From a checkpoint of a small transformer trained on Wikipedia: width 64, MLP 256 tanh GELU.
Each number is 500 + 25 x the weight over its row's rms, rounded and kept within 0 to 999. Layers, rows and columns count from 0. Numbers have three digits each. The size before them is the row's rms in percent of the matrix's.

# layer 3 MLP down (transposed), 256x64, rms 0.128, rows 138-244, columns 0-63
121:524483491531485514510514477457501533517532513506459502493483527502488490509497489487479534463507494521522513557501503481502536550458445509483460531491500505515502498494517511468455470558517535
084:513516562536472500514495467478554528512473535464530479501511472490478505489492517453517479501493485517472525488508512506501485508500499464506527459542527574514496486516516523494461476497496519
099:488479505515508528549500475518523500507469468511479502514473514534500504524492507493517490486516501538452457476544465502536536525523491498498487515464482504545488499454471505476486536567472485
120:508478486538485499495503489495527517452435489502528481506498593495511507491502508525462546499495552497498498489487503505489480456525498445517508514518485486528507481476489499488505476469484530
123:500491522491574517537474530467512553508498488507519475481505501482473494489478516457476516505505564518517479502508540516514469481502467517538497484519511507487453486457529536483475512507524493
104:533481515428500537512529520522545513462455489455471515517465491487496507526520518485494531530512522487489520490482475509495498510501495506506521457501532519489536445498510519537485486485464473
125:488507497570493511490519496520492526520484467479510502511530500518547500496479475529471531486510518465458514523512521488488467441490496497477523530507482476476568519493493516448469520499520480
103:559534445482512489471499498493512536506488508500517487499490507503470559525491504480476449530522481460510528479481470498511473521508473510525548509488527470527522464552476488515483517489500488
097:464501478519560509492503522529529503535530500478508505496510504442497515502484505474489542503524459467498493474524477474474490536537509528519519532493524513474468499460472523523506472513502439
093:484546505523469480493518535513496467505451530465491487476508515501498536541490540522494466466563450506471510509492494476491483519499492502525510488500467518508562514515513471512486483485546502
098:505498468523532506482535499504497476469477524496472495520486540506500518513573508527494468492486526475510508527490502532470488468419490539504484483486451533497507474484527538491500500528486512
072:492494465460515480504533464523488461461492506498481493475544508474472491499500494507510493514472537492464491531492531543518484539485496477461490557477536498466518535507462507489547497517516532
092:479516576509485522521495498513484530500514507492481544518418480533530498547521518490523496528483527526510493470527485486500505495508504532491482497520529483495451467470498474520485498508495458
114:516463525455517501472475512469473519476513537552465528503474494469549466489515492531529469534516547485508555534495505504498483502509474489488519506477474494473471528492499490522519498527508463
098:512508497482492468503542506520521505528513489498501496494559528478476507496500492523465506463514494490492493531421504546479423542501499520510506511515464503536481507509547525499503487490483473
104:504490466456500470499486456513548481500508523499506540528515496478500518541464530475496454538470486513484527479491513478490479540485547504499542517487526498482524459472471501470529490541499490
105:513504481574495508477506513486483483471502477521498475458455489527476502471496508480509482496471470532502540507454521468548508495503533526517524542474505513506527527516536513507474456527490525
089:511474470508526502499489523467448489529486537507499536480481521497486525558518477484517487511472513516481495537469522474524519512457489565504503515509485513505484478500492473481500555516455456
099:513457499498537527469482505468483511506501547543551526510500495527519459510480468497462536489486501484506489498546493494491501482477565500460464498532483532499500500489524532477473545485510485
095:460514482516512521450465474460511494474537526529486526527480490510520548471481489483494481541474489514536527531503506449528483529491503490456534496487503491492476512519510494463470527510541522
108:545501505490434503490475519444517524455485515525518502533473506464518492509479530499550480488503511520455500517485512464462519505494487488510536510501505501460524469504492484521522468484455466
086:496503479520512517507450478515508491511523470493518469484504515524535504474510464484486470499518482519547553464512500509496462482442481537535476538469483522495446553491488516503502487520523493
087:475479439493484483494512483486541540494517443518520513507516516490538495526554497546450503483493509487507532496490519475498521490473472514461492517549505521495506498493483470469476494524459531
115:506517533451500519480482497453496539465522493507525499498489485510515513508467519489523464485496445519458493514505522504515504546522506520461494441494518512536519449524502529519450488484493525
100:517491531530481537471547481457548522482541431482498480488463487500495456517491495469488500509469501478510532515520536476502499482486534476490532491503526545481516513506490476511511497487458519
094:567486482477473509481465495484535507517494481526495495441537500458546514484495469476482490510488469532522536494501514472494502523464478496516517562520483491482510513524516457506504497514522464
138:494500501526484456511457526456531493489525513501508489476507515500524516501509490519455519496518506496574490490441506480484545510479565442474495521509478511497520483497491522522523491481470511
106:463493531453532478495481479454513499491480520492485451499461509485532540509531530469523476479502506531516523500494508510529474516521493471446465488478467478545506518508503484492499548472485524
088:504495519496451468501480522490518501458530509473483498482495495507485566502502506530478467503528537532570504515496507478484492522485514527510497473530479486482498522551544519481486460497546479
087:521528533561501482495532480498519497520516483500461519456542530486456477509508537513486501454481503495475526513527509529487522524498511474503504542495499484476530538491547452517476488466477508
098:510509448498514519469548497491530503487500466439506526497514515496521510520526506509515514516442512454507538540489514501502453484497528517495470473490475505454503527544532537474515483514507489
098:558505503557459502481501484503480493507491478471490476466536471505474475524505523504462503515478524509493477478466513509496506478518519515495497510522545509568509434477529518480498527506516532
103:475473505516489478496474493477511483518467476473495490504521472497530506451547520546485514510444538499529528504520539495541490511498511492503565551468492485516485482550492485528490501506521494
112:513482449490489527461538550497505504458564493506473532539536489469503503473524488537504509474492481511487522519513516520497517508485492495482492494500511527461529554451489503488505499517457475
087:497501460458501513475502486476514545499515546546558554500466511505527498480526476505497477480509475470497503503475471488500497474452509543489483479499497539516493568503521495492479488472490506
092:532510453490483505495479544495571485544508525505492530499497505545496514514501474504513449463479482503515483468469490496512510503496502519484487486500489527472505512509487533419463529518487520
097:519536528503502484463529496458524506526508486489473513462527502471456491501496484523509489498521554534494544523531528516506511466474501508505460483481511473464481577484491508484487490479502538
097:488450472518527526522491538476486525490528508467505484496484481529505528508490479519507500465482463472481458510523523524512522497510470525482515489543490537515498432486472563488511498527463497
109:437557528458527493460471533500472510512483529476492525556484481493480499496488452551507482528518495488521507534481528537495507526475476505514475525475488508494486501487495485515512492544492490
086:496485508433455507513503498489501550511493505496498498477511471481517513541510481497487480504521451541537521473484487487458500521523538547494490522500518500522514501505565524502462468517466524
086:503476480489479552449530516492531498515510530522501506477482451508482505496515547544496536463487454484506534446501490507486521527462496515495501481508491510475506563500492516523506506537468493
093:543523486440514526440487481547475514545527510481500535473510466497509534512519468478516493476432498498461514539509503545497495485505532516472514492510502510486518499503506481513491514530499512
162:503511514518524446470499496485448552519489454505500479545466503506528494535477506496502498507515502511512509510431528462483488476496498523491515540489491467527488479488507534545521510527489459
091:503490490488566486523512544492500485482536500506490507498475475555495451501520486500511533496523501495500453495532470544490486489493462521458513444544513497506523498529500485477483465502458519
112:480490445511513496493508484469520487525478502489537472563457511485486490481510474476562551487536505532542517523512493490498522484480537516519478477511493510510459454474504484523521518485497487
088:533483484514490509508493502451498490506471433507510504489536494521512451472475555491518510507489501486513523482493509523493503451504503485512490561530552463557464476498493484501502523492510530
092:491493483520528542463464481556505500474499479458539495487519499489486493498551502493509546542498481465528523502518497515455530495501442545543495491486517498514528519492466493500525494480498475
113:523526490469518448452456479511473505532496528506512525480449521501537494520450529551454507501499528432513523528514471473487490508516520488527492493471502490511496523513502499492506522499484503
095:450528477500515487484506508488501504548471523476498537547486484488477467518529480484489504520514496479461485492510478494524467499509534496521478529528483471503499556506517485420516520493536469
129:502464501501480526520504553472508519490465501461491511513471512486517533509463498474501523495516527519460518464518489417482469493511474502521479515508521466488520538482472515514494513502548544
106:479506491534536495550467469506450481480451512523505504543468517496498490458493494509517501501497478477547522487485568510466506470507503519542482518490485499474518510452517495482530473520509495
111:519488527524540442509524533464481468513496496500494468500458514478539558485505483485470512496536493555505519516506488472501527491514503519515491446497494507504475513499468462513475521481475547
074:502494498526474513490500439488502543492467491456542540497527550514520478497491521495518502476507519482503475499479484508526519490496481478487457517524470552493477500486516543515489480560517545
099:504506468531503504545550466499492530521522544527490461478505513497488531496511484442509525507463498498491490508513514539476475474477524558506449506531511537476498516466503510506463485487475511
088:459504524521521477511504464483447551544518475525523506463514470491465511532511506468478559512494516484486525481518521494495515513513495478488509476529518480459492479540474482520523535509499458
096:533499515468528477519502483508505472529505526463503513554511530532487513476474455509533488502511439471499504488499486504528490454481544498473508489510478493457560502471495502524532512463486517
087:543487545490520478509548483455484503507486487525466434528507478477490487537489479539532469508507488520552489516505520504518503504471481504503504453523518530506518510513518459522490477471511465
098:497496512494495508460476538444462475501497514570495508476533530495536491493502531513463486477453482520488509493513457562496481520505507447509490493479477498522528525512488476494512531493480518
077:478505505480475502495476476521471478538507510469532536533522489483492484463453493497471463483510491508526466485487495498483554527498541504534519462499538476546492480524516469499503499564524491
108:499500532504477503475580516427484471511511500489562489501497489545530490499485452509502485491463529501500523509492480517535519539490481527477469500490470518509535473505506521487524492511498510
125:540493507493467554513500468508540494491485503520479496515507517513481500508497536462506456498484486508476590527505521481516497490511545539517483499532477477499479478486516461522449483487479500
095:496459535487476503468550505467471461539498489467552515499491497511513525512460564475471472505496503499505446480507528508557499492490519515488509500490507514476505504516480490522446479499515491
111:477548544460517491544489472493465518480493483505484468503478527482480517534511498490507536522543521512517458517507517494503453482492488516489507524468494559473496517493498517473525533526559488
128:482495487524491463515467500484534453497494506508478506503462429480477515490479500514485549523504466522518512475511485501472501507506502507520503520513480492543441500533519491542525556540471492
097:524454475426494513488503532520492543548492504513520492466491501480482493458532521518518502482481542462517516467492510496517533500510503470489506478480476523546505507523546486544515495521502526
086:457495446492484529485484510461502515505483452496516531465511537506521535504507539518447507543510509509541499476497497472478477503528474475502507510510498484517503482536493493445463522521543526
079:543482459529519539479553478500495525521511532514492499480487464507510495494476490490526524439500483493456470497496508508518493479508490501452470478532491518494559488503529532462510489539504466
113:512460481484522501502530496478534477496439541470513478559483473467508518512526485530508523505511471516507485509541500530501518486519485489514461481483474549461488489507525527470501521520466459
102:519516499457479496464488549484532539514500499496502478505507501504511482495539518468523485502483496501493548530490490445475459483468518460493527516543526548465511496552479488535511500522475517
100:470503467477514515508503465540470522541490523471520510487514540509458500506552509484462501506492452476498504483464519450483530495493491478529472539445531499482499506488533483511511469527513519
093:536486494449498515490520543511479498500516540486502513510500496479444476515492530541508474479490492445493480531543489497469472549461523464489516522506465509445492475472506513488503506530497487
107:413532486494482521506481539489509493540491467549472506478520465502489537528482515499476504476497472521517499542533487521498525504480534527501478490520527524502533483512487529459505520506466495
107:490511538536527490475464496443482540503505461493500483488482489475472494494509490434502501480491489507505556497458541528468489482486493514504524503486505502530565518500514518490451492510495532
103:476538453484524538444510506502527540512462499469530540489490475508502471512500480530486486502459543499516480454472491505540487493483503490499490488497489516556524492497515470528478490480495550
094:454476507496521530463510533500473459495501528471498498535530486502483511500535476493511515464481470504481513513509518486488539508504485481476485470513500509504499464453510535464561548484520556
082:522531489523525542465497508481547541490510462512508501492520480512529507505504478477504488480476496503514496471509481515490573448453506542501514488507507538447491476513501491533484464491500459
078:492485490475481531521522458487479564507530489473538493477500501486527503491506509495506513530472428473522528492495495503502466494515519532519492527481490544531514474418511516491484498498506525
114:514486490505512498478470550493501508538478468482491523497451478521516517526485513488496475485512506509496515457512533468553453526521473545470512531491527519527550507469489514508456495467485530
090:464511487479545502518520467523502505479490509491495525502495534467494510504507512546514536526468516516521483477493487510513522526433525473499447488522496490492499487539500533461453539546464505
102:508470495495505544496482464527481513501484493489476490480507522508498539466523501497506523532519460473479548502488498552473514501543537539514418516516492521513481488487544526493501494500470528
083:504522473519483529503525520465532486475502574517514507551460481507532469462478543517472500499474468497529484476496488517499537460530506479478482470522494540515516523511508499532519492520495475
089:480482502484514475482530482496526456472507482522464517463478527530459489480447523543512472503509499487520519504573507539474485519481516503474513516547479495463495518491487525477505522516480465
107:528471513469491461486518526507524530480514475515486476470500551484495525527543511500479511482513449502508536557479533473471506545521491498469506472458471524489464477482513508514482472526514486
099:474523500495469483459465508480481501518496468528454514473548497505515517504536496542509492482448492540504516480480495514486482534515506447524557496524477500497495537447471492501530506517491520
068:484481456512495510543450516479523511505523499480534495497529482492475476519482446491495481503480463468562510477486507495505498528483458512509458549503513467447491501515495511474515505468510464
094:515499476510470494575462487507480455500494472501487510495501438487489521506473516504528501495472480500501464493503457474495513555520475513510482480539515518511558493497477551475473490482506498
104:490485518470473527452524521485488500466466506509486506526476438494552523477520512517511451531506496518486499496535532501523473552493520518464466486507507530503530498539498507460494496483461485
100:492532491446495546542513483458479485483521524502504521497561499501469469487544515494477507486510496495515530483522507483516462497458480512491507470498509547479508509509439518517513476471454504
077:511506485543526526460493454507495534530496495495505501520488564514503484485509516490540504493477505502488514501481572520500480481502525478529454468505497528507545512547463476490480510469462512
089:461471503455483493534463430483521529483510492480489484480502493529521507476490478509538503502497503517483522538465500489467554517496554536489499496474532463537481505479520520506516514524472512
087:543530483512475509509456518555499487509522509478501493493500538480460485467519504504494540476490497444497527487488491505508520510541551506471469511470496538482542463463500466484510496500459482
080:466540515489495510482487508501489466516503471478489560513507507471494537524505436493501560518458498495488504493530470500497492495482486490501472545496528500491462522546555517464487486517527484
089:554515478483453485501453523517477513499478536470520504550505515537488457519486520505539510513488545475529511504502509515521505508504520467508479458472466496499525450517537483487513479471473511
086:544507517490528513505493513523480428495507461525528548498528469548513463519513451505507521514471510522478518489511510536481491506490524466465505466513430502492504501515498516472511519499511512
092:505488463562486471448489498526507466528513465512523506482507493517529520483497500539482489519523491477524501517471476522473530500501549489464504536496482469517541466505524513474495508451479455
084:486505484513485514484514501516537468551521522464496533475576498501500525518515540488460457498487494494546517482478486499525451485495510485507468532514498510485481519524443514506512462524490495
095:533527495498508513494516502503466508463451518516497474543474494539479478496469512546487487487480531469484525524487496564528505509475489497475517484525501465528513468546543489533522470508468483
092:553503548483486465438490466509484512492502502501464521484506523508484513502502487516514477480503474560475499503494499549497518489462485501546517521545504494460517541545494522512477507475511470
102:442524482467504497464523493480520469497533506499511475504500514518537469533516493494507516466521537458540465506517534455503480476484510505507469525520482473442505549512474488532478506502521481
094:505499496482512460545487493477537528560510497482496460494546526508490536528522483484565469461482498512472503474504485498510480491502469480472466518504501499477548536500471482468490511501504461
088:517474457548479469486462514519468478517533527494526536546515533477507462503463474492494487506508463464551473510505498489535493492476508492505445512492480489511497495496490505465529474548515507
084:466455483459490522488486467569490489499489493500470519497501528495493462482520467529499525539483522473523499506517520490500489545481501504500436542471508470540480508469475499478510517535521510
086:489510483530531528513479472502481498476523483499497511567505467474492465493514515510436530513464498498512517482516536508544463494487539541516502488522486490502495473524539511512544481491489445
122:493479525523555473500461464528488506503519521532501490472538526481511510503492499541518473501521534486508492464521514500503488442530489475511472453520506448490545492551500518478475514501498467
106:506503487496476525510507477488511557520516514489493487500526490482490512481530469533505502519472533504511521441482507481487474490498504562533454489488538478471465507558508487525437518488508479
102:505517488536523495480505482491484495512501457486474542507481513461491483526474493493459533541527515484514570507450483523466507507460506486542497533513490479494493505460494508482527560487525503
093:533491464507519505500525481427486496532481487481540487512543523524512522471513471495480510534470533517550501529489494521482521502507426492474501521505515542487512494503485501516522466464509504
# layer 3 MLP up, 256x64, rms 0.176, rows 139-245, columns 0-63
082:497506488476523495502449527494499487476507558510480512481474531490448558487507507517508484516513521484504501517513476494471497480537528525541518531527459496444465485467508474526523464505495471
104:537507514483500493561492534502480518492518471488477489500480438470494489488467495545488517540493505540453490475497499480466474519514434512537524511506535509481515476499515482509546503482488509
110:508478497516491495540469477506486522486517521514488458521487490476519492454502483543496505575525515516509458494545546474468496505494512463542517517550523458490500493513491494528522496464496511
103:532440515480544499507477511525540507474505503510465451539480513493516487503502534506482510540509508491509498521522532463502484507497471438573492480512501512474475486475535521495516512496499478
105:495466479495542491488441534501515463469519529469466501487491521461504523487509505488529506525561522500495477502500477468445553489516507510528509522497487499487468482492527516550488510539489503
111:498475492503504489492451476508492503486498522525510497565494485491525500515527453506497531492553532479482522490541545490518475504541481519515514502510516481458460502471538460517490484452538486
103:464500497515512489500482494482514528475465464506504452480485489525500541529490519489532498556495504493555509527527517482533478476518499518512476481518521491481485520490509470517439575478509510
099:497537536489459479550463488440501501451466473523520474544524486509499488466486515514515546500480498509480494554517539495520545501501508504530539462496498500512493472502527507511502485490511492
103:454458505515500503502504571524516486491510521541478457512507510506506512487528525500495470547510508504495434518493504449529448523495513495479545482501492509479498479485506443511519492491493501
100:431499502501474487483526537525476477495498543495488467551512511504496508448526536475514507533528509520504470512485491471479535496484489533462526489475513511502469504463538497502473532457513515
083:490476481478522471520496513505522524519514495517467528497445518457514547537516504541522481477510504489540490493495520463506461488484511531529497477555525514535476470490490513537470530523459501
098:488455491460532486559492476497435475493513454485519499530491462476531486492541491497513501497517514536495489542506495487493501526527473523468520523462493497511492474541524497505517503481542534
117:495471519471510493519476507511464501435504518506484480509425536522544488520513482489508514528558527494492511520496501474475495477507484471480507464514526483466490514477510515522506510497502570
095:461481485507500524538478482513509536504512456503504463564469515480455482496469540506551475543515486495495513517483496503499473488484493451510502493509533493516489469467490475524539540513533510
121:494494463489443518535443522486481497475514506489455487523511509466521516485520520516460523544496516496512492514548508506517489486555486500522543502464491500507496438492487477513542480485515485
115:526489507465476473479499526512483519461474503461473495510526501478478502497419504495512514525512518517521461554519465484515531498512495470532508506528526500533457465506526489517493530479490543
097:480491499495524476545521437473525498512497476506491484507490466517503487493532491525485497520507510518511495521540517469476497512530490507564516451512515517465515533518488458497453555485511539
106:496466471490446515491487508480467498516496521471481416501454493509499494484466481517537511519543533475507507553523493470516473511536469491476518456502498503477499478478504513521482503517525501
100:508530516489464474506459508480531469500504489564477480485534488537507481504478461472540535489501502481472508498502506464517494506523492469517488493546553512491458497488511463516561503482507474
101:449489519482485496485474493501517490494527484520502498483505537521505526462490509521535503507502495467524499494545540464529519521560498506529465462494572524497485510517502441509510515539506503
084:496495524516447477517480496515490502509508526557430505515512511474489516498463485517510501523534504540502512516490467524467528504510503470488529494489524449503502445547503468533489485489482536
098:537491568482482496519454534458460488524485533507486488494489485499500547463496513460519492498475474502455502521482476502491529523514494529540511499490483477484478520506476491558467518500526478
107:469510493486473495520466502515542481498526506502500458521478558525496481517522493494528499513482487485520504484516534486504520496554488449540479486475483532490434499503498473536566499481493497
096:516496465545495463537500540509480514508521499509482501516531522472458485486464537476529502535511496495485509528460550478521502447483450515487535514480499512517467514486490466513490502497447488
102:462461509480529486523510524486475499469477513524449503527504491472534510467490531536462496486491503549526481518491458497520497498471512460534525466523498486480499465515531520539543500521487535
121:506451551516482488502439541481516497439529475526484487481519502518504539477511532476472502523520521501487509525486505448489534475508492536523513501521472490492487508532515477528489545519507485
110:516541471460504503495481532517525454496508523503520498551485486473520550479511489475504488523510501496506478512535529433529474509508490456534484506527471483456477481471486484526513493464501528
093:523490515528541497471540487501508504509516495517501489534400473515487480516435532487533557502483523514514501495470515489484471495515470492498517457501514484485472509490486479496489505505477515
094:487510486469541482538485496467516513515551504519460482575450513468463515512494466501482531512490506539487500533495505497486492499477499494482517501479480455516504548492524482528540474500480480
096:488514487475532495508478512511477506444520520485496491533500464468482492502533566499468539533473530486535462481514490490478497519515487498515464508483520519505469529517568493523513534468508525
108:463494517479525470556535527500510509482477500505457485511501486484515515488500514526466516503489521512478499490519471508513528516515465447544543469451511496478462463524462524518529483472469507
094:498488499506552484512504528493482498497525502523453499495496515527516492516495537480508478486553486490536492475513493493499472464546451475482490531520501469531412511507500498474503543506473478
115:536461500529498446523432488479467506499482496525486522553462541513483521490517522488521499525516530510491511503512543504488503466510462504542546503480535467491496493476511490480483473509482483
094:508506518510502511518479498489485439494470514512454480514473495480517510455463498475492461546564493508497475474495446490534466498514498506536509463521507476505499543494522511518501532535525475
108:495508480477558507501492527523489495490497484518472483555482489496538543513485523448480495525531499523528489519503500500489498518541505519542471465508488457463480536468475448510463513481501519
092:501493467484539523522509488449509502497548482576494501531452485495452484506492530500497479533472529515483464479487519496509517516496490469529506492485434469511499485525517481510518500500463488
096:511485480524514503516445524472491543468484494504459454481526471529501505490459460489464517527485519507540499531498551466508497504553466492498514498547501481524496482539507500489500525522497526
107:512509485480543469508507516492503493533545487503457511556508484459527510463494503462470515497503520567477491526525484464491461500509512518502472500472525481527490467564498480493489502493517522
087:440449505506519524509540493514494488479502504503494525507502492517485489474470475519486562508513522494481501504535509499469503533505495438555509481509505546475476532445481475497528513487477515
090:441480473520501478563483495509455495463542502470496480497493497526484532486481452456525533475514526503495499520487506481486504516503483504537498533515537518530493496532468450506481512495472525
084:521510469529530504511470527516485471509510520475480518536481551478490490520520533450520548521526520502464469463511510497510507517524497502498491468450510491504461439455511492509530514482519514
130:528460507510523483497484551499484513494498497491517465490427538521495547472466519497504512537553523528461472525497511460497452513488484467490527476505503482488501503506485513538509464495516496
100:521460506541445493502502536472512489485524486499543470487455500469517558478469476455485510526493515535519533535496519475506506536520472475496483532513471488485491502502466504510494541493532503
110:487518469482486483493490496491541468496544481493483474504473526472500501460510476472484480517517510522500442525546523495559482492511485511512496519540514505511473453487520458513505569515521490
097:483499518487515501514474552492499488470526488512478466515512477492485547509470542493486513487486516494449520486471522469524497496531490526488489537495524488539462429480514456521536498536494473
093:536471473491514455502503541509493493524487512482523479526472514471503501482496503515513558507497534509553486493535467489535442489473501483505547507495498515480477480492504436520463482477531498
112:472495501499498464506465529493494474499497470553499479531469495492474524523471560466525496505490529533516455518464480505495523493520514510497510456517535461515501526486524456518521451472488511
092:557499534485434486478502481483473505482510484526472435477503536506524533471438497482504501516475505511529513549498526468519495523512480502501533528504526516471506476494481507512483503523482521
114:499461500510480505521471465496469494527465483518518483535462544495485515485494448504504523529556496499510529486530484463469490517537496484551501481497484473465500506480481476540513533490543520
119:491483491528500506508469524495451508497482485508498465508510509497534495445502533529499492547535523548487441532521495491524538514504495466498535456497487463514512518548487482508527478457502505
095:456484481513506475527475500479516455510491501496502481486479530536530504503514533488499527537501506480523458511535542470514497512559458487541495459486502532505483472494445475526505473473522510
076:472481514509506522568467509521498493484496529505497473493522485527486494498484526549468524493512516465524488503528507490537486517510506517444469497514556512508469480501483465489477502447534451
101:486531490459525492489458567492459447512515521530492484501498488492504505466479475505493482535527483504501472510486473484536539509571506518516515509519461483519476462478488486504514529506529507
093:521492486460504492567468479506448516473500459513506484545496511448482483511502506502496542511510518512491444551520501503512508521495488500479544454495536533494506507499502503544531499496501476
098:502493473478482488507455520488525482457496492499512516527517499528461529482488523464514488550465491520528467527521521460515534514494512462532493460537528476476488497492489469521532510453545507
103:514520530494463482503478490514525445435539488511525516490449523507488535479506506487504482519516497498486527527506526487483483489528525499524479559531518491451472501478485440515487512497519481
099:458500512497503500509480522466476517479549490527489489524477510481459518473470537519477524567477494492537501485539496532522510457524485464528510510506492521528506453519480494515494557476504505
072:467491500518519473493454540496519480459502530510484490506479486504502499511498500504585524547527493482500493484488468485508445470530483478496504545500483530486499534482480535519517549474483505
107:541461491480524456523463559492481496519503482488466520485497494461464518500470501483555496487542538507501467553486483523496551500517471493471526493498507511492471496489536489516517500526486519
111:477530503522548496493478481506484505482519521497496452505499533535478492502530526446517501556539508493490503505480505473542534461508507507475493484533471473497444485531464491544479493499483526
097:510528502553506485483502530469493539521540500532485524505462497494488532499502456504482499524515493522513499501524535481511505498523481452498527493469450432492465506519503479496504512488470565
104:506486527494443491502484499482475516493485487502484494513521516512469484497505518528532545524505528530491443538487481502472518473507447507513522505503537557493472447482468481518516457473519525
115:491500493521515510500486515511528488459476500515460483489495467501476524547452543515489520529475526512486512570494494479521531490533512508484528519491488476488463474508508429514498469454499491
090:517471467520478517539473494499511514455511506514482515481477513539465464521498533491547507487499568506492478482496503455516527481555473478540496469475496511482493490484484493533513465479537493
087:484456471520507519497520512498471466492479513487488506546472499464459514521543538539520555507505543528471478518499508495507452488471493500478512516486551516488502478472469488538508501498458513
073:454452483502473495512480505462493506452550509489498498453502477486517483540476509507514514497520543487506504518504484469531513504502426482512526501492514533475508467476479495509464552512527511
113:493452521523465478495496467476496509540486522517494508495507505472503495471522465445513498489550536536538484525523488512514476500562500493471525476539520505528470515502464482498501509463541493
089:505490503490502484462455532506516465515544550477516481503510522498502541460498520546547439526499526517489459505531511461507479520500504515508517514501522517466454479484505488491518481499536475
108:483496551494484415494487523471532494455493478529492458481499499508517534480437519484530481517491510523526499493513517507487518487505500500517554497497469503539494485533476483491484511479474535
109:540467499499525412510494506493526519484506509500472539543488520493483512519526527501483507516487508542494497529521536489483497471476456463549510491485529494461488494531529478519533504496472494
107:479499498459457486501449486509505490453530475522524488514494487468523491468495460526542494562513493500543496533520544497524491534525485479509496482503514490451480510535518484519503505451509495
087:467482462490478545525499532553490482495511507479496513493518521533507500509511544530508456479508510482485459506492448502525506462530499489522513492538480494504450428488504483534523507517502483
106:476485517562481435500451504485536503506490453482484483513495521520513538508497447483537536509504515498470514502528503483500526468502522466510515526540507497466497441482519486523491501496506515
104:460463485531492495482481526532505538446474513496497468511486520485459528498481504487482481503518505520487501517525544478506440491521495475539502496506529477509470459517519514541515481500534558
088:504485522488514481514509550488488452522514496488449477467473473495481518488460485512482551495520517483519459530484518498504460518557508459527521523501486510519492529482477463496503547532499472
082:496480476503503524491501515512500473529488511499487529561512508491449506533507447541504484537488513487465522482525498446481475511528443505496502538490518513466453545507497489494510510471486468
117:527473530485488488525473525469502527513489503520486481499460508474470486491460507499490535529566499483522517504541516480556483517517456457468536497477527477465493523493518494502488499507552491
099:462521516540527473520514507486481483487527502523472463474467481465485504424494462499541492529497538538500505513502493464474516513515501513479525491473465527496495478552483523496481517519512535
102:509461511498464477488447475501466518460491520472473465528492517479489511500473524492494510545527506488546483519547467471458523491524488537494516490531548488500508505504525483516463537497529518
086:516474481534488505498473479443473537517498503513527447522508468555496504524489480483536509514500518483468518525494515485533450514528479506507500496454555527520494466503477474518521503532519520
092:488521467501464509521531458528472490496489500472461469490485472490527492482532512472497493525511544554496504532496510417517496472495467494482525510467488524481512473472513504521478483488512543
113:475494523486473472505464524489480505475494471496454451507504468509504474473497472468522533488497508528536461528515506488512529515544516542506513469486497460486486469533542487521528526516528548
115:459502524521506506482495500500479518511502561478512477548509509465494524474502497537471498514492504496502465531528447499541470489530466479496524487497510458512457471521483488510501491479530568
080:524505486479495452483512489467455481516461467501481507520519511490510527535517528483495524489515512528501475534491529460498523487524487546542510485446510489559497506516453521520472503469497534
106:485513495485505498533501490522520512478520447522451507505463458503491493484438538487525513522470526509514497496507521454470514490545487472495509472531521522556509454541494490508514486465497498
094:476482509473457490500452464510511498481553509473495470507507559460533488489488469533533516492486517482525507551516508494515539520518493507522510530457504502490492487541502485521488554516466494
099:499506446556444492506480500479513511490487498530488456488505522521491487466536490509516536506538526521494461494539450482512454491520500507552504505493522508542498479514513456481487493487482476
092:506470510472533475501477547506516445509519545477486504495521494480494543535558487530489469499507518509517449506483474492481508503530488519471472446500489516474453539502531492485522506481498496
083:518517513537517480491539556475469459527497522495456509529498529464511487493519471494479487515508513497515479463531528504544462531495457489543473524494467524465484509492481527522477489508484468
091:469451527497524499518510468442520504520494510535491483491514467504533519491491512518505461504507516561468490499484495483547463494489436521513507493499507497531471524555500511514468529492528500
096:471468511500491488508477531529523529445506481499464459494483499493493512500521518509519527579494489477549479500493510479532476485482459509499564471514508478489491501508514495516485529550480477
102:445442500483520504552456541492506507513516492513502454519503502501491504507478514538517522487507546491452502469507513509513470516510481487518536470445512503450497507522515504496548529492497504
087:439485528517468488545502548502530495523534538491463461521521497493499471477461528538539463510510523490518489485528466476492481473516497511506499466498518471509490470528492517471497545507492514
094:521504492491478457466476483435466490535477497496486515525489509474564507518518509486479503531523518487526470565510494470463525488513511533477528487478528492484494535497469487529494491478498465
083:452513519518500505556495509489494501436552518547502467504482503521468477505523479526526523507534505466480467507517489470488499508511483517457523505521497550456471504482489498499517529491493459
110:477472544530496452527518500479495501473510509507485476503484547471475503437453472485493533519484498531519522515461524480472537511511498499508519536462474493536471522504520507500547529499499522
092:431484541466474497521503502516529464519515527542495461515501467469471501474471492564506487508521487500541503528485514512481500510526507488472518491512474501537468471497471489537541480502503513
108:528504531521496457526462527459499486527504480533449475531490576522495484524545502451497491528507520518496459527472532494495508488485501505498512475511507463519490481496498479509533510490470467
095:501473503526549514496487522468500480477493512504499503504519499511490488516514553477495493497522537537490467535461500461536502503498501538576497458501513500534477525490467479554466487490493532
085:484506511486548526564496472514527502475493513480493474516485477512452478509496550526504536499490512492518489482508514487491480507528519485458548468492497533501487556485521482498515503441453516
079:518490474513561525542510551529467448471497526461462524524440518471514493505468487500487536518505516490498480502489503492498519526509515464470460525509549497501472505513519480500519502492496486
106:491485529522474467513478524496503488476452543487516520492522478503521540471503468502521558480526504509467516510536468443458465526524511496511550500466523503487464498517489475501508490467515500
115:483427529484514479524482507478505514467495471491530471519478566496492520448520505501491499513514510493484490527514472483498531491491487503514531445519531472482498523530512487528458546478518480
122:476462506514521486474486498511494506497506520508519452485449537506480494520483487539515498541481503505525482504499507487517457527511488505598502496513551518479479515513518446505509527491510473
114:521464495466505499504486563492456506453519484482505460482496520474492497513478542526504516513542542526505434530499500491515485489486461485511524493528549520509489450511485524521508506509518508
088:495494461517477476509492506490459548531523508510491480461514487500486503475549464491509504535501537496501482472565566494512510507516495483501479513474487545491479513507499453504474524456532518
102:496507521544452447550477483469480507511525413514529489503470517489479492484474481495516497538503509522505507482586511495502502497510486472488499515500482477509508484497490477510476524510483514